{
  "n_layer": 16,
  "d_model": 576,
  "n_head": 9,
  "n_kv_head": 9,
  "head_dim": 64,
  "d_mlp": 2304,
  "vocab_size": 8192,
  "activation": "tanh_gelu",
  "norm": "layernorm",
  "norm_place": "pre",
  "norm_eps": 1e-05,
  "positions": "learned",
  "qk_norm": false,
  "attn_scale": 0.125,
  "bias": "all",
  "tie_embeddings": false,
  "parallel_block": false,
  "init": "uniform",
  "init_std_qkv": 0.0296,
  "init_std_o": 0.00523,
  "init_std_up": 0.0296,
  "init_std_down": 0.00261,
  "optimizer": "soap_variant",
  "lr": 0.0039,
  "beta1": 0.95,
  "beta2": 0.95,
  "weight_decay": 0.13,
  "lr_head": 0.00997,
  "grad_clip": 0.5,
  "warmup_steps": 200,
  "schedule": "wsd",
  "decay_fraction": 0.729,
  "decay_shape": "linear",
  "final_lr_fraction": 0.02,
  "batch_tokens": 262144,
  "seq_len": 512,
  "doc_mask": false,
  "train_tokens": 814900000,
  "steps": 3109,
  "dataset": "wikipedia_en"
}
Each number is 50 + 15 x the weight over its row's rms, rounded and kept within 0 to 99. Layers, rows and columns count from 0. The size before them is the row's rms in percent of the matrix's.

# layer 12 MLP down (transposed), 2304x576, rms 0.124, rows 717-789, columns 144-191
096:55 58 27 41 67 50 11 56 45 49 52 25 73 33 74 43 26 36 42 52 62 59 58 44 62 55 68 40 54 58 64 43 40 75 45 40 61 44 49 49 28 80 62 54 57 52 45 32
102:63 57 44 53 40 46 61 47 25 92 74 53 74 46 57 63 33 55 60 44 65 53 34 24 24 56 47 44 66 57 40 75 52 63 62 39 36 45 56 30 47 31 36 41 58 40 61 54
097:12 70 42 89 36 62 39 33 51 18 70 19 29 63 47 59 40 34 10 65 25 55 30 40 35 38 52 58 60 57 59 58 81 57 36 85 76 47 48 71 57 57 38 22 48 61 53 55
104:47 42 41 66 33 59 52 57 37 43 65 49 44 57 55 78 55 48 09 28 55 29 37 24 38 83 41 32 62 49 43 56 47 37 90 29 68 57 90 58 50 54 42 38 51 45 56 55
100:30 52 41 63 73 63 38 61 29 42 56 44 48 39 53 60 56 41 13 54 67 44 29 66 66 33 61 48 30 41 67 26 04 51 23 26 59 47 34 29 21 59 39 62 27 45 56 34
100:79 64 31 82 35 61 24 25 38 39 48 28 50 56 54 50 27 29 37 38 40 37 45 45 33 09 31 75 40 57 52 31 76 96 40 42 50 51 42 35 47 56 46 47 55 61 67 57
097:43 59 64 36 35 63 42 47 51 57 38 29 12 45 59 41 50 63 38 53 45 44 56 38 60 11 61 37 42 04 23 68 71 36 72 50 72 27 64 44 26 47 41 56 41 48 68 52
105:79 37 64 25 47 70 11 37 54 71 42 35 24 56 45 30 57 39 30 42 58 35 37 93 54 34 92 45 49 58 71 45 46 30 43 53 44 62 60 63 57 31 49 45 56 59 35 71
098:38 52 45 71 71 66 58 36 27 77 55 50 26 75 34 74 59 53 22 67 34 55 66 49 76 43 51 36 45 77 36 64 77 51 40 42 42 92 63 56 50 64 26 60 63 57 78 55
107:36 43 46 35 47 73 52 23 27 64 30 52 69 41 26 89 37 40 46 27 64 53 57 49 30 38 41 46 47 57 51 63 32 72 49 52 63 41 63 61 39 59 44 56 79 53 69 51
093:47 35 41 41 64 65 08 37 50 57 47 40 57 40 51 56 65 37 63 71 59 44 33 63 43 48 36 38 50 65 50 41 37 45 55 57 49 67 62 58 72 37 37 66 48 73 41 56
108:26 54 31 66 35 69 44 54 39 57 86 33 25 51 47 45 38 23 46 38 16 47 54 17 44 62 31 69 69 39 19 34 45 49 67 32 61 39 27 50 51 29 53 69 56 50 71 42
105:57 59 47 41 46 50 69 49 44 39 55 50 45 65 70 50 40 09 70 35 18 42 46 58 41 34 38 40 53 59 59 15 69 62 55 41 57 73 32 64 54 84 56 39 62 51 69 34
102:52 64 54 56 60 68 46 51 39 83 60 38 83 73 53 52 52 57 40 44 30 55 56 49 43 14 32 52 49 21 71 52 12 58 56 59 51 41 57 69 67 50 39 99 60 51 40 40
101:42 28 38 41 35 41 53 38 66 42 50 74 82 57 64 69 35 59 47 31 35 58 49 55 62 60 61 40 59 50 44 94 52 45 58 66 59 17 68 27 34 56 69 23 34 63 33 38
094:46 46 30 74 37 92 45 72 49 52 45 59 41 37 19 63 36 56 10 36 30 67 57 47 35 70 69 39 71 41 70 29 63 54 38 76 57 45 59 65 43 65 72 56 47 35 51 37
101:40 65 53 53 44 41 79 57 58 62 78 63 47 55 67 19 69 35 59 65 53 34 63 79 41 52 93 45 44 44 66 42 46 55 40 52 57 59 50 48 35 61 49 26 42 41 67 43
095:52 38 38 47 33 83 46 31 59 53 73 22 67 47 49 53 61 70 45 77 83 61 54 72 47 62 50 55 31 40 46 39 52 79 60 23 73 58 44 40 41 28 55 48 42 36 22 47
089:62 69 30 72 35 61 70 67 56 47 47 49 53 46 46 44 59 59 44 60 69 32 49 30 63 43 42 54 44 36 48 53 53 66 47 71 68 48 34 59 68 46 51 58 51 48 33 41
105:30 55 11 51 69 50 35 74 53 64 52 12 55 48 53 51 36 63 32 45 37 43 40 31 37 57 64 75 37 35 36 53 43 35 35 60 49 59 25 40 54 58 53 48 45 51 40 78
100:47 53 54 50 61 72 52 44 30 32 47 72 24 57 56 48 67 47 45 56 46 38 70 51 76 48 65 59 58 00 69 54 38 60 51 51 63 19 37 67 59 37 64 23 56 50 41 58
103:59 49 28 57 36 40 33 45 38 62 31 44 44 54 87 46 45 59 69 75 91 26 39 27 24 77 21 64 65 56 46 23 56 61 37 54 71 63 42 28 69 38 15 29 30 50 38 44
106:46 63 37 29 64 58 55 43 42 40 70 43 51 31 45 21 56 43 50 72 53 53 54 50 37 69 29 41 51 32 59 75 64 33 39 54 47 64 39 52 44 54 39 41 95 43 64 52
098:66 46 33 61 59 25 29 48 57 45 66 62 69 22 41 42 64 67 35 50 49 48 37 59 33 57 74 66 49 74 33 55 61 23 53 46 52 24 74 72 49 20 51 46 04 51 31 72
093:60 86 68 33 42 72 44 66 37 62 46 18 45 54 72 58 41 37 42 53 49 46 45 38 53 68 65 47 45 22 45 63 65 33 85 71 60 35 63 24 49 22 56 39 36 38 54 46
096:47 57 47 23 36 35 51 28 19 04 40 36 51 36 44 70 65 50 53 40 36 38 50 54 92 52 50 51 50 49 46 49 59 47 66 60 64 53 57 35 42 59 67 46 61 33 57 28
108:34 54 46 65 39 53 60 67 50 47 38 67 57 69 34 85 21 30 59 56 81 43 30 64 61 44 82 53 42 37 47 17 52 26 36 46 36 54 60 62 69 46 59 70 52 69 51 52
095:47 53 34 25 74 43 24 45 53 50 48 45 63 76 54 36 48 56 50 71 22 55 47 56 56 64 46 59 33 53 35 52 57 76 68 43 23 29 09 81 64 73 43 49 79 37 51 58
099:48 48 64 38 50 43 58 50 62 72 60 60 61 48 67 82 36 65 31 67 41 58 68 69 50 62 48 68 53 65 59 51 69 80 47 70 30 36 33 37 44 51 41 31 52 50 44 58
106:39 87 74 73 49 84 64 34 33 24 50 43 53 17 67 50 48 65 32 69 65 36 45 30 37 29 63 67 67 27 40 39 64 53 64 57 29 65 56 55 41 62 31 62 20 72 38 39
101:44 81 49 43 73 39 61 49 47 52 41 53 47 32 45 85 44 63 46 50 60 20 53 58 57 59 31 66 54 51 66 57 36 62 57 51 70 31 18 33 53 36 44 33 41 58 71 31
104:62 47 39 53 52 39 57 39 73 58 48 12 61 40 61 51 18 29 37 65 56 58 33 49 38 45 32 58 31 66 67 32 50 36 52 53 35 50 40 86 15 73 38 03 68 69 52 51
093:51 67 58 52 68 38 48 79 28 41 36 46 89 64 51 51 54 58 50 70 38 75 51 48 42 73 35 50 62 50 70 49 69 55 31 44 54 38 41 37 54 55 56 32 53 51 44 41
120:26 42 80 79 48 59 48 44 52 61 66 38 53 43 48 67 65 52 65 29 61 60 30 40 49 49 31 50 36 50 42 36 67 49 55 47 75 61 27 71 81 73 27 31 12 43 46 49
113:25 47 40 43 64 61 49 35 50 57 63 36 79 44 35 05 54 54 48 65 39 46 50 71 59 63 43 55 34 18 19 69 59 45 57 72 53 44 54 65 72 41 43 80 45 57 46 51
096:46 62 73 45 69 72 29 45 57 46 43 37 21 44 62 23 80 87 56 35 65 61 52 61 74 38 49 45 48 42 59 68 72 44 60 56 48 48 66 66 95 54 71 85 98 69 40 22
104:46 41 42 62 71 48 45 64 67 46 64 34 56 38 46 65 47 62 86 16 64 30 36 42 76 67 71 55 32 65 38 61 83 38 64 55 44 51 55 33 51 60 65 86 42 52 62 48
107:45 58 66 56 48 38 40 42 60 70 73 60 67 40 61 65 41 48 43 43 65 43 41 83 36 60 22 26 41 47 43 44 67 47 55 52 47 66 54 54 52 62 62 22 29 83 38 54
108:52 28 31 46 82 80 62 50 81 66 60 39 57 38 90 47 70 26 44 60 53 62 46 74 38 43 43 52 50 54 58 63 45 51 74 61 60 30 49 58 37 32 60 53 59 37 47 79
096:33 63 52 63 41 48 30 59 54 36 16 42 38 45 76 76 60 23 63 25 76 52 63 64 67 57 57 55 35 29 25 58 46 50 45 48 43 13 21 39 27 30 30 49 41 47 72 52
103:71 67 51 49 35 52 66 58 27 33 91 49 49 58 35 63 59 65 45 67 69 53 60 66 44 63 49 67 67 36 27 77 62 44 50 57 35 56 33 61 72 44 31 72 83 65 73 50
130:60 66 46 33 60 56 57 41 63 42 60 74 41 47 42 59 48 45 62 23 26 50 32 58 52 50 96 66 26 43 42 53 44 55 39 18 33 54 57 44 46 68 44 51 28 63 60 47
102:44 47 48 40 43 60 63 32 60 49 35 45 55 30 59 63 54 66 28 19 52 46 53 50 75 41 38 34 50 27 63 37 42 56 71 58 87 74 49 42 46 49 50 45 24 46 54 48
094:40 57 39 57 35 42 46 41 48 72 45 54 34 67 48 64 55 44 40 58 64 55 49 51 24 44 45 63 48 49 64 49 46 39 42 32 56 39 44 29 39 32 48 57 43 45 65 35
096:31 48 57 63 46 41 55 46 45 61 51 46 48 50 41 35 46 42 39 61 57 53 47 69 48 55 40 67 40 45 39 86 25 37 56 31 67 43 51 36 54 64 56 46 52 67 39 41
105:45 58 41 34 38 47 22 63 48 55 28 54 67 63 27 29 38 45 27 32 35 37 62 16 25 86 60 55 47 70 59 46 24 52 62 75 31 49 37 61 48 49 72 42 49 32 44 46
097:24 46 63 64 34 56 45 52 81 65 66 58 38 51 53 49 56 26 39 56 36 45 62 55 64 52 30 42 66 82 25 52 30 57 69 60 64 43 43 68 35 82 46 22 45 54 44 62
102:37 60 62 62 15 32 49 57 56 60 58 52 85 43 61 76 55 50 43 41 48 20 67 69 60 45 60 21 65 63 37 48 61 29 43 33 32 43 55 74 49 56 33 32 37 63 78 65
106:41 46 56 41 90 43 49 80 32 26 49 50 78 66 30 27 20 15 38 45 41 35 81 35 63 49 59 29 30 41 46 75 16 56 53 48 74 55 48 64 26 57 47 51 69 52 39 63
100:50 42 61 48 55 59 33 29 39 54 23 25 49 58 29 68 55 53 38 46 81 46 64 46 69 23 50 38 49 40 49 16 53 33 68 44 51 51 19 48 44 53 33 40 35 55 41 38
103:80 48 43 37 50 56 50 41 53 64 62 21 60 55 64 40 22 32 47 64 45 39 41 43 36 48 35 38 69 59 59 47 62 50 35 68 79 66 56 54 54 62 44 56 64 44 54 49
103:81 40 63 41 33 67 38 75 74 58 50 35 92 62 65 38 36 26 79 34 39 40 47 80 68 50 58 40 57 56 61 43 53 46 71 74 70 62 48 25 43 26 59 68 42 24 62 43
105:44 60 44 55 56 64 67 30 56 57 77 16 41 26 58 49 51 46 43 58 37 33 50 48 34 46 35 58 68 37 60 55 57 60 52 86 49 54 49 57 63 47 40 39 68 62 66 61
097:36 52 47 35 57 52 58 24 39 43 46 33 78 81 67 56 56 23 51 50 37 60 38 58 43 39 69 51 52 34 84 43 62 64 52 67 53 44 42 37 62 52 56 98 88 39 54 26
102:62 36 45 25 19 25 40 57 64 43 58 34 51 81 45 41 39 81 54 62 51 60 51 46 65 49 31 36 69 49 56 61 59 40 73 64 36 65 79 48 37 88 53 58 32 58 36 30
106:39 74 45 53 62 41 68 52 58 54 67 46 73 47 61 29 77 36 39 33 49 53 63 34 45 31 65 28 70 70 41 27 75 57 55 62 42 63 57 51 40 40 35 39 70 31 70 38
111:38 16 46 65 39 51 36 55 16 43 75 59 26 69 41 08 48 57 36 43 35 72 36 45 66 35 64 37 99 45 43 69 80 80 41 63 29 59 18 49 55 57 54 45 54 41 56 61
103:51 58 66 66 59 55 47 35 74 63 73 38 38 44 54 73 35 58 49 74 15 34 60 57 44 55 48 48 37 27 46 40 54 38 60 67 67 38 40 61 33 43 33 40 65 50 65 52
094:72 49 40 51 44 71 40 64 30 52 53 39 55 44 41 52 51 64 54 46 34 65 55 72 47 79 58 31 33 28 36 49 65 50 67 48 52 79 42 32 41 54 67 31 44 67 36 42
096:67 75 58 62 46 47 54 60 70 43 47 53 60 42 31 44 61 29 52 64 57 44 33 49 63 61 41 39 64 54 53 64 35 59 41 59 49 69 40 55 64 79 15 49 55 26 75 60
104:42 62 35 46 48 36 47 45 36 34 52 28 57 40 17 40 38 37 73 43 45 53 64 27 46 26 36 61 11 52 73 54 50 35 50 74 55 37 42 39 78 29 64 49 50 56 22 56
101:74 49 60 37 27 90 54 39 58 38 18 28 83 63 46 36 53 54 65 42 52 59 56 55 38 49 44 45 43 20 67 53 71 55 76 39 52 43 41 33 44 44 82 63 64 61 59 60
098:12 45 60 73 42 50 22 76 62 48 65 63 37 53 41 71 62 34 25 41 54 42 38 47 41 78 31 63 47 13 67 52 43 64 92 67 45 46 51 30 66 44 37 42 56 59 40 52
082:49 43 35 57 32 55 55 25 61 32 34 23 37 65 48 46 67 53 51 52 38 46 45 34 54 30 52 35 59 45 58 50 56 63 55 48 57 41 47 42 56 45 65 40 57 44 56 34
096:66 82 72 46 41 54 37 17 41 72 74 52 56 52 33 63 36 69 59 44 49 51 50 62 88 42 53 55 54 56 40 30 41 33 47 55 06 39 30 57 77 62 74 54 53 54 58 28
088:71 56 32 64 64 11 69 39 42 24 59 29 36 49 60 54 78 60 30 37 38 47 36 58 64 44 36 55 62 68 28 44 14 61 33 48 32 68 39 53 60 54 42 40 42 35 44 60
094:60 60 38 69 28 52 49 45 45 29 53 37 20 84 49 61 52 73 55 53 33 46 65 71 46 53 49 30 47 54 53 73 65 57 46 84 51 13 39 34 59 46 50 37 78 54 28 19
096:39 50 32 47 79 41 54 39 73 94 81 46 46 63 51 39 55 53 36 52 37 36 36 61 38 42 57 47 49 54 25 70 60 61 87 50 63 57 49 26 18 58 38 37 46 70 36 39
087:25 49 41 26 48 58 50 63 55 65 54 33 26 65 43 48 65 77 60 66 28 31 11 63 59 56 52 60 28 27 76 39 48 62 79 25 70 64 37 23 49 35 40 26 35 61 33 32
095:13 49 75 57 58 65 50 71 44 53 62 30 74 52 87 45 51 59 53 49 45 37 50 68 50 35 63 39 56 50 43 53 24 49 67 71 59 65 62 74 14 53 67 48 33 54 65 54
103:41 52 55 41 67 65 41 69 65 34 31 80 47 30 37 37 12 48 38 46 36 47 79 59 86 52 23 39 46 49 20 60 49 77 69 46 67 46 41 66 58 42 38 64 56 28 67 71
099:55 54 12 14 64 26 78 34 31 50 57 30 47 63 62 28 31 48 57 54 51 82 60 27 51 24 76 32 58 50 50 45 54 69 21 45 48 44 80 61 43 70 47 68 59 34 54 71
099:57 37 62 76 77 76 54 35 54 51 52 47 51 35 54 47 46 54 42 66 52 65 72 35 39 41 50 20 19 36 53 53 21 29 56 43 64 74 33 39 23 68 51 54 57 29 63 32
# layer 12 MLP up, 2304x576, rms 0.112, rows 718-789, columns 144-191
106:46 77 61 44 71 44 67 50 39 25 57 30 40 50 65 67 38 72 72 68 51 58 27 31 47 53 73 53 64 79 70 47 29 35 55 62 39 60 52 50 38 37 68 25 52 49 55 75
099:56 46 52 60 40 45 71 44 63 54 30 67 70 61 67 53 72 46 50 53 55 60 41 46 50 68 81 45 40 52 64 38 11 44 53 31 54 54 36 52 40 54 43 42 45 78 60 29
096:43 40 50 51 44 42 42 72 55 42 34 53 61 81 50 61 51 65 47 61 87 54 36 28 47 45 67 55 50 30 73 68 63 30 65 52 50 48 72 58 68 47 51 59 61 62 45 12
110:40 24 53 50 30 39 65 48 85 63 40 48 50 56 44 50 59 58 54 45 53 38 39 31 66 71 38 52 31 63 43 46 45 65 54 56 55 41 29 32 80 38 33 49 56 57 58 36
102:39 56 21 45 51 85 60 45 57 58 32 16 66 61 55 86 53 41 61 37 48 56 31 68 76 26 51 31 45 35 37 82 42 61 43 65 20 75 44 61 46 64 49 44 42 68 56 55
092:44 16 49 32 52 53 69 58 51 34 72 77 56 47 50 70 50 48 55 32 59 51 65 35 59 27 54 47 57 69 49 40 36 38 64 34 17 78 66 79 44 35 57 51 53 38 71 35
096:56 41 56 48 31 37 55 32 24 54 39 53 35 65 52 63 63 48 60 84 32 62 52 29 54 90 24 30 45 88 32 52 40 53 60 52 39 62 52 46 65 67 43 46 54 25 45 50
103:62 38 30 57 47 36 43 39 36 54 71 66 59 41 40 22 47 46 25 75 32 36 48 55 25 35 30 45 56 49 67 28 70 59 28 58 28 54 55 61 74 57 64 65 60 34 54 79
105:58 68 60 55 43 50 59 23 42 67 21 48 54 49 55 53 36 75 46 58 47 47 57 77 54 66 62 49 47 43 40 73 29 58 55 54 20 54 51 51 75 41 30 54 35 59 53 53
101:19 31 63 38 56 32 55 59 62 32 44 48 55 65 59 66 40 31 46 61 74 64 47 34 47 51 31 54 44 62 41 51 47 25 99 64 62 69 53 40 68 29 39 53 49 58 52 36
100:38 53 78 33 85 56 40 64 53 60 67 43 48 40 32 56 82 32 73 26 56 39 55 45 44 47 35 51 43 67 51 33 30 59 48 41 48 55 63 67 25 49 45 65 54 74 53 39
100:53 79 50 67 62 21 58 65 48 64 56 42 61 56 45 45 45 28 33 58 69 09 37 65 55 62 54 54 49 54 57 20 32 81 56 46 65 66 53 52 58 75 57 35 86 38 68 41
109:39 65 45 19 51 27 64 30 70 37 34 46 60 69 77 40 66 45 54 47 55 35 56 59 65 68 66 62 77 53 59 44 62 43 30 72 53 87 46 59 75 93 52 52 37 87 63 51
096:54 49 56 66 44 50 64 60 74 19 48 46 42 55 45 66 55 41 79 80 69 46 42 60 55 26 18 35 57 54 59 35 49 47 41 28 51 67 60 69 74 49 41 50 87 77 68 43
099:41 64 55 32 58 41 31 36 55 50 58 48 43 64 57 51 20 37 64 65 85 48 60 32 64 48 37 50 44 66 55 42 51 41 59 22 22 53 81 50 23 43 58 62 23 54 62 43
099:68 47 61 28 46 37 85 31 37 65 59 49 35 43 43 58 59 43 39 71 54 57 73 18 56 67 54 46 55 52 42 54 36 67 48 83 53 50 55 71 38 33 10 61 49 41 62 31
102:47 92 50 46 49 27 49 70 70 47 58 99 69 49 72 61 23 25 68 39 43 82 36 58 54 45 72 02 44 62 36 40 51 67 51 34 47 50 73 73 39 33 82 35 57 45 54 52
091:35 53 75 56 56 26 54 59 44 53 46 39 64 47 47 50 30 42 50 36 15 54 51 31 56 56 42 51 47 47 48 29 59 70 49 43 29 41 34 46 65 37 62 31 39 37 70 71
095:64 39 63 62 59 23 26 85 63 72 43 33 42 50 34 57 69 35 27 51 41 69 43 36 69 59 42 35 34 54 79 48 37 49 55 49 49 67 41 64 46 69 62 46 55 53 25 66
102:71 65 49 24 36 31 51 47 40 62 72 37 46 43 42 55 69 51 52 71 87 71 60 38 19 49 62 43 51 50 55 62 73 51 25 33 58 53 45 79 59 28 58 39 32 49 44 48
099:82 34 55 36 50 24 24 27 37 69 32 47 50 38 27 62 48 60 80 58 72 28 86 36 30 31 41 45 69 65 59 41 31 64 58 49 43 64 41 34 43 42 40 53 68 45 37 30
103:48 58 62 38 25 66 46 69 47 52 50 16 58 51 45 56 47 59 39 57 37 47 46 39 53 42 60 43 34 59 21 74 40 63 30 55 35 27 66 69 72 63 32 21 16 48 59 52
104:79 78 40 47 31 55 58 49 50 40 48 42 47 37 61 48 37 28 37 58 15 49 37 47 38 45 39 46 97 30 58 66 50 54 03 66 36 44 48 27 81 55 33 40 53 62 53 53
091:67 59 66 45 22 57 57 32 56 27 52 51 37 52 41 62 58 37 42 50 36 21 33 39 38 63 51 70 46 87 47 49 55 55 53 52 40 49 72 66 49 26 28 40 40 32 60 63
093:39 71 54 38 50 64 48 57 39 21 45 57 70 62 67 55 61 61 57 37 48 37 35 33 71 25 39 43 75 64 39 60 47 45 56 54 41 51 42 79 44 29 73 49 57 71 37 61
102:55 69 44 58 35 53 39 34 48 71 48 61 50 44 35 89 67 23 62 64 24 23 38 34 43 39 49 80 56 63 51 38 59 57 47 44 31 77 48 51 61 42 56 35 40 45 92 57
099:45 31 59 40 63 33 66 79 47 42 28 51 53 30 47 73 59 65 33 62 80 35 26 24 38 61 35 13 52 44 66 41 48 63 20 47 56 52 18 54 79 32 41 65 56 42 42 35
105:53 57 37 70 51 43 42 75 47 70 61 63 57 36 38 60 69 56 75 32 46 48 18 68 57 54 72 49 30 34 65 73 59 54 48 52 52 56 42 65 35 32 54 35 66 65 67 25
106:44 48 57 39 20 59 31 49 53 68 42 42 40 69 70 66 09 39 28 52 23 65 38 77 59 55 57 59 42 41 50 46 68 54 32 29 45 35 45 37 30 67 78 49 31 31 46 49
104:42 43 50 53 51 49 36 40 44 79 57 70 49 48 46 46 24 65 36 53 65 58 73 57 45 53 44 52 68 22 31 62 64 47 61 38 49 51 23 53 43 44 48 30 40 50 59 74
098:44 59 70 24 55 59 56 60 54 69 64 53 46 34 32 41 54 49 31 73 44 34 29 58 47 55 41 29 58 53 30 46 51 47 45 65 59 21 65 66 59 36 57 46 34 59 28 49
104:66 66 25 44 59 39 26 56 50 72 37 67 46 73 49 40 50 49 43 15 38 31 33 22 48 38 36 29 50 60 50 44 69 49 55 57 75 47 50 75 44 45 59 64 65 70 52 55
107:66 29 48 44 54 31 63 61 57 65 57 48 62 46 32 45 48 48 66 59 46 42 58 51 73 55 35 67 24 55 33 79 56 58 87 42 37 51 49 71 23 62 43 76 56 61 55 62
108:74 58 66 50 50 35 70 44 50 63 38 57 67 17 51 64 69 33 69 62 79 46 39 33 43 25 23 58 48 37 56 60 38 60 62 29 65 66 49 53 36 56 84 33 55 70 18 43
090:50 56 43 57 58 65 53 51 39 52 55 30 75 52 36 67 47 43 76 24 31 60 23 55 75 43 64 60 52 45 58 68 48 28 38 53 60 50 47 29 89 63 66 48 37 17 45 34
109:56 47 60 26 24 62 13 48 51 55 33 31 54 45 48 56 38 65 31 75 62 59 34 50 51 50 45 27 40 56 42 92 61 57 37 72 55 52 59 74 59 48 48 40 46 47 59 34
098:78 54 49 53 54 42 27 56 44 34 57 71 32 60 31 60 50 52 58 50 25 52 28 60 23 43 59 60 35 52 22 52 70 65 52 37 41 53 91 56 67 50 49 53 24 50 38 34
101:33 47 51 39 61 57 84 52 42 58 35 53 34 39 65 55 48 59 58 66 39 77 51 43 83 47 48 54 68 28 68 45 38 40 64 62 53 40 57 68 32 32 53 43 43 61 54 34
104:35 31 58 36 58 37 45 36 33 73 43 66 62 44 25 41 50 49 15 71 40 25 50 56 59 32 57 52 56 35 44 60 67 18 65 75 41 72 52 35 26 57 31 67 27 43 55 48
101:57 46 49 63 43 25 18 39 76 60 72 57 50 42 45 42 15 46 49 50 73 30 76 35 61 57 63 57 71 48 54 66 77 53 50 59 47 54 50 32 63 58 61 45 41 54 47 47
117:72 56 85 32 31 44 44 34 44 57 51 35 36 22 37 48 20 48 49 49 52 53 60 46 35 65 52 21 47 69 19 65 66 41 60 38 41 17 66 53 89 60 56 48 44 45 49 29
104:50 46 68 58 49 58 62 65 32 36 50 33 52 55 75 60 47 66 47 49 53 61 33 69 40 68 47 47 60 73 29 38 32 57 59 39 62 40 49 79 43 49 79 50 30 46 37 53
101:29 56 59 57 75 38 23 63 49 32 54 52 36 34 55 62 35 46 32 48 39 58 56 58 67 85 49 43 41 54 70 31 20 49 77 68 33 52 25 70 49 63 53 54 39 49 49 78
093:36 34 71 67 64 52 46 36 49 47 20 12 42 54 85 63 44 73 65 55 48 52 33 35 59 54 63 61 60 48 48 36 40 51 56 40 47 13 64 76 66 60 54 33 36 65 45 76
107:67 44 41 80 45 49 46 30 48 63 53 58 63 32 41 61 55 73 59 48 45 46 30 47 50 35 41 58 30 63 44 54 42 55 66 54 52 36 48 57 54 47 32 31 47 29 59 71
097:15 33 50 45 43 91 84 46 51 53 26 34 63 59 51 42 39 66 67 46 74 44 67 98 39 51 50 78 43 54 59 66 49 35 71 58 38 46 99 75 47 50 81 38 62 63 40 49
097:48 44 67 38 26 50 57 46 18 46 65 51 48 53 66 52 14 32 51 38 60 41 38 27 79 64 35 46 54 67 07 26 53 42 41 34 59 44 41 38 66 48 38 38 46 38 90 44
097:60 50 80 69 48 36 53 64 53 68 61 32 61 70 56 53 35 82 56 56 53 61 47 61 63 40 51 28 63 25 21 64 35 40 90 57 65 79 43 42 44 45 29 42 35 48 61 50
096:49 65 68 43 76 41 41 61 10 87 69 40 72 28 73 74 47 39 52 52 43 55 41 61 66 62 63 35 45 69 45 50 46 52 32 76 61 69 59 45 52 51 37 64 38 46 67 46
094:14 34 50 46 34 42 61 57 44 38 42 38 38 60 32 75 39 43 59 71 51 64 57 62 44 55 49 62 46 58 56 16 59 43 70 60 75 78 46 42 48 32 73 68 56 53 50 59
100:69 59 61 80 08 43 50 61 46 35 20 40 00 48 55 70 54 60 54 49 43 53 53 49 50 78 43 43 46 48 59 45 85 56 70 65 37 41 61 32 24 46 64 39 57 17 51 48
094:39 31 50 33 53 62 54 50 43 39 51 57 31 73 48 31 42 46 44 97 74 56 54 44 55 65 68 61 09 46 60 67 39 51 32 49 49 42 43 38 31 69 61 45 76 64 36 70
101:56 78 42 48 56 15 44 65 52 63 15 65 79 62 48 48 45 24 59 62 37 61 40 36 33 53 49 45 33 40 88 52 59 70 41 21 55 70 46 55 40 16 79 53 69 80 55 41
106:28 57 47 56 43 63 67 45 52 43 41 39 78 38 40 06 37 31 58 67 34 58 38 54 21 54 21 40 81 34 66 45 86 33 22 36 40 52 67 69 59 73 76 28 38 52 69 36
098:40 59 57 66 32 36 82 32 46 71 55 54 52 46 44 64 62 52 70 44 38 69 82 27 53 70 35 53 40 59 21 25 66 67 58 41 69 45 67 48 56 61 61 64 52 46 68 63
105:37 57 19 57 46 34 54 51 44 68 46 59 61 60 44 41 47 42 53 50 58 52 35 58 52 63 57 65 38 53 73 62 56 70 39 38 48 28 59 50 45 58 49 31 36 45 39 41
101:37 57 48 42 66 36 60 42 50 60 63 34 39 63 42 61 46 67 72 54 49 57 36 63 67 37 39 54 52 53 55 47 41 49 59 45 55 76 33 46 61 40 34 66 46 54 33 41
103:48 38 76 61 55 51 55 78 39 65 39 68 43 15 70 58 47 59 37 88 34 71 82 52 49 45 60 50 43 47 52 54 67 29 48 29 28 59 57 53 66 54 62 31 37 53 70 70
094:47 26 63 63 58 22 12 40 78 67 37 58 48 65 54 54 31 90 29 73 55 32 71 55 38 43 60 26 44 75 37 44 49 22 68 78 28 48 45 56 40 28 69 55 69 48 80 40
100:55 38 48 59 62 33 38 72 51 48 59 42 50 21 23 74 29 42 48 59 57 26 48 46 66 78 49 64 60 44 67 65 70 59 53 90 50 73 25 68 69 58 59 46 66 39 68 57
098:62 23 77 30 19 38 51 37 60 34 52 57 46 64 17 27 52 38 59 62 38 72 30 59 53 64 39 38 46 41 77 37 54 56 53 35 44 76 49 32 69 69 92 36 57 55 37 46
099:34 40 34 39 63 50 59 64 16 62 44 88 44 55 19 38 42 40 49 76 32 41 62 37 32 49 44 33 45 53 49 73 52 40 61 64 51 40 98 43 57 58 34 40 82 24 50 44
097:55 39 61 33 49 34 43 61 36 71 55 58 52 67 55 56 54 84 39 39 62 50 49 52 45 41 30 57 48 76 37 66 58 65 38 41 65 44 53 48 47 58 58 53 36 37 61 65
096:61 35 50 69 57 69 35 65 66 52 35 96 62 43 47 56 43 48 64 46 47 77 51 49 63 48 47 71 34 59 91 24 28 39 33 46 20 38 42 43 23 40 75 39 54 48 23 63
095:78 52 71 56 66 40 56 70 57 41 61 38 54 51 34 41 41 29 36 44 39 51 52 44 66 60 65 45 44 35 50 40 10 82 58 33 49 77 45 72 37 30 43 28 57 57 50 66
094:54 43 34 67 28 61 29 64 56 87 56 56 42 51 45 35 52 77 40 72 20 52 65 44 54 55 66 38 79 56 73 52 64 50 45 47 63 48 50 62 57 51 54 29 63 51 50 43
097:76 32 67 58 26 32 48 59 39 78 62 56 32 51 61 68 44 74 42 33 42 41 51 48 35 47 66 41 62 56 47 78 69 24 65 59 53 32 85 43 57 55 28 42 21 36 24 69
093:55 53 30 72 23 65 53 67 35 30 40 38 70 34 31 63 38 34 55 37 36 70 48 57 47 52 42 81 50 37 65 36 13 69 20 15 34 38 37 42 67 16 57 64 32 52 74 43
092:56 71 35 61 37 75 49 54 31 67 76 35 69 22 64 55 55 31 24 21 41 78 57 38 48 45 54 60 53 53 57 79 41 59 61 29 48 41 42 65 68 24 50 27 61 37 46 38
109:82 61 41 50 39 36 38 82 63 58 46 61 42 51 56 58 41 76 55 29 53 51 46 64 39 45 64 20 77 22 16 43 83 38 53 46 56 54 26 73 39 30 44 42 57 50 53 54
102:33 42 52 40 63 54 63 50 55 30 48 62 53 35 58 72 52 78 60 81 38 58 59 47 56 41 46 29 50 49 45 78 79 44 39 61 56 47 54 31 63 66 37 38 36 59 47 40
105:51 50 76 66 54 29 59 65 30 34 38 42 70 53 44 41 45 41 78 60 54 17 52 30 43 36 37 41 78 61 45 27 51 48 48 64 55 49 71 65 27 31 56 43 39 35 64 64